Part of a small language model's weights: gated attention.
Each number is 128 + 32 x the weight over its row's rms, rounded and kept within 0 to 255. Layers, rows and columns count from 0. The size above them is the row's rms in percent of the matrix's.

# layer 3 attention output (transposed), 256x320, rms 0.0466, rows 167-170, columns 160-319
size [ 99  95  83  92]
[[133  78  88 122  96 146 115 117  80 122 133  85 153  86 115 128  87  87  94 152 175 126 159 121 159 164 150 126  69 131 155 160 109 148 176 166 153 144 126 166 125 122  73 102  92 244  75 212 132 127 113 170  85 154 158 143  99  94 153 150 117 151 118 129 116  98 103 158  74 121 163 122  44 125  75 150 117 117 113 136 106  91  81 161  69  65 107 159 170 156 101 126 113 136 137 100 146 148 149 143 133 117 129 138 104 167  73 102 119 156 185 194 141  95 118 128 157 156  77 173  78 121 155 136  58 133 163 115  86 108  84 112 167 168 111 131 137 163  71 148 135 166 140 114 146 104  63 130  61 109 196 140 136 130 130 112  58 115 148 155]
 [136 131  78 125 145 163 119 142 123 169 110 122 148 107 174  86 150 112 152 131 105 141 219 145 110 163 131 110 136 147 125 139 126  93  63 128  69 130  73 114 172  95 108 110 123  71  90  60 146 125 101 125 163 121 132 132 124 153 121 128 162 131  91 123 105 111 141 150 157  94 143 136 183 204  97 122 110 197 105 154 151 114  86 181 133 140 127 129 173  96 150 160 155 149 117 111 112 129 139 142 131 174 150 113 120  86 138  97 112 172  89 177 118  80 125 167 119  80  74  82 105 159 180 145 115 150  93 153  99 132 173  75  88 102 157 169 118  97 152 117  87  98 168 116  87 139 190 151 140 123 138 138 150 142  76 156 157 147 112 144]
 [194 146  45 135 134 105 147  86 101 167 101 112 128  92 154 142  85 127 107  99 123 163  89  70  68 113  93 117 114 116 141 114 220 137 160 164 172  86 121 164 108 106 116  88  94 223 124 133 121 109 164 112  96 141 135 126 114 131 189  65  70 118 147 180 131 103  97 106 111 178 148 143 122 120 180 180 101 158 114 106  96 193 132  99 125 147 166 160 122 128  72 128 157 164 105 139 141 134 111 139 181 134 101 148 148 136 116 143 136 114 160 111 150 133 133 119 139 158 101 157 151  70 144 138  95  85 181  99 162 105 137 160 124 141 116 164 121 163 116 116 143 187 125 148 118 150 131 162 127 149 164 107 144 130 140 124  97 109 170 162]
 [112 146 170 162 102 128 155 146  97 106 127 172 164 141 184 101 137 140 121  99 123 157 156 165 107  76 140 133 135 126 162 127 147 143 105  78  63  95 100  44 114 102 147 109 151  13 108  78 135 174 137  99 135 129 106 124 135 173  69 187 188  92 105 170 154 122 111 149 142 111 102 158 136 176 112 105 146 124 140 128  84 116 133 115 180 129 160  53 126 120 141 125 157  92 125 145 144 105 132 125 125 162 101 105  82 143 121 120 125 171 163 140 109  78 167 138 134 176 144 103 122 189 121 131 167 120 109 162 137 141 135 129 116  58 105 118 117  85 158 125 170 110 116  81 106 131 129 102 112 117 114 138 158 157 123 193 127 122  97 121]]
# layer 3 attention value, 256x320, rms 0.0375, rows 168-171, columns 160-319
size [103  91  94  98]
[[149  45 140 105 171 180 119 117 179 151 117 103 137  70 186 114 123 128  94 140  79 166 115 111 116  71 129  68 179 109  92 110 151 106 129 129 190 146 131 154 176 114 145 122  78 159 155 153 136 135 160 131 159  94 155 130  93 141 104 183 156 169 160 192 108 114 145 153 104 143 135 123 117 122 149 135 137 100 102 110 161 148 159 113 160 114  88 149 149 156 175 148 123 190 157 101 102  71 176 130 190 201 155  77 127 189 138 130 104 142 170 217  72 128 120 139 180 153 104 130  91 170  96  86  56 148 146 147  86 178 133 155 118 156 133 140 155 143 125 140 162 133 167 131  62 143 161 160 153 103 144  92 108  88 163  81 131 142 114  84]
 [161 164 146 145 131 123 130  94  85 142 171 174 120 149 134 172 137  84 173 103 137 165 137 103 113 180 152  76 124  99 135 171 174 102 123 158 105  69 113 119 120 144 111 195  68 126 117 121 130 148  65 128 166 115 162  93 126 113 132 102 136  75 183 151 152  71 125 110  95 147  95 157 113 135 123  99 179 119 115 176  78 116 119 130 140 106 155 122 123 174 127 170 174 127 125 138 121 153  86 186  79 143 178 136 151 111 162 120 173 125 111 151 172 109 114 137 136 104 115 170 157 123 120 125 160 112 136  71 173 195 185  96 112  76 142 103 122  57 111  47 146  64  96 131 165 158 114 122 141 165 142 123 152 128 167 131 135 135 171 171]
 [147 107  75  83 143 135 134 124 148 139  85  93 144 137 136 112 138 114 113 152  98 145 162 130 114  55  91  93 227 146 148 126 188 143 140 141 118 136 167 163 123 106 160  83 144 138 137 167 146 144  97 126 124 114 108  94  99 169 111 156 133 146 145 133 119 125 100 209 153  82 158 172  84  81 143 115  82 119  49 164 182 125 191 116 118 102 140 126 132 119 137 140 132 132 165 102  91  92 122  91 196 126  78  91 118 145  94 150 134  92 121 190  84 120 151 158 113 139 134 157 131 132  83 151 113 161 114 146  91 139 145 103 138 120 136 166 133 152  57 161 150 155 137 114  96 135 159 147  94 175 112 117 115  82  97 111 131  97  96 116]
 [192 124 149 111 169 117 126 151 141 135 169  92 174 165 164 110 161 115 145 122 169 165 162 100 178 143 145  57  96 122 158 162  70 176 116 164 126  91 109 170 105  50 177 141  79  89 110 138 129  92 109 160 193 125 119 156 117 148 151 106 157  88 107  95 137  74  94  71 106 144 115 122 116 213 107 102 115 145 126  82 151 139 107 103 177 155 114 115 108 107  92 102 153 106  84 132  95 179 156 119 213 104  93 127 109 108 127 131 129 126 133 103 140 129 151 156  61 118 119  95 109 117 191 113 166 131 152 100 172 129 147  87  73 144 126  96 130 104 123 101 114 131 144 108 134 113 138 137 129 108 129 127 136 154 105 168 126 132 130 236]]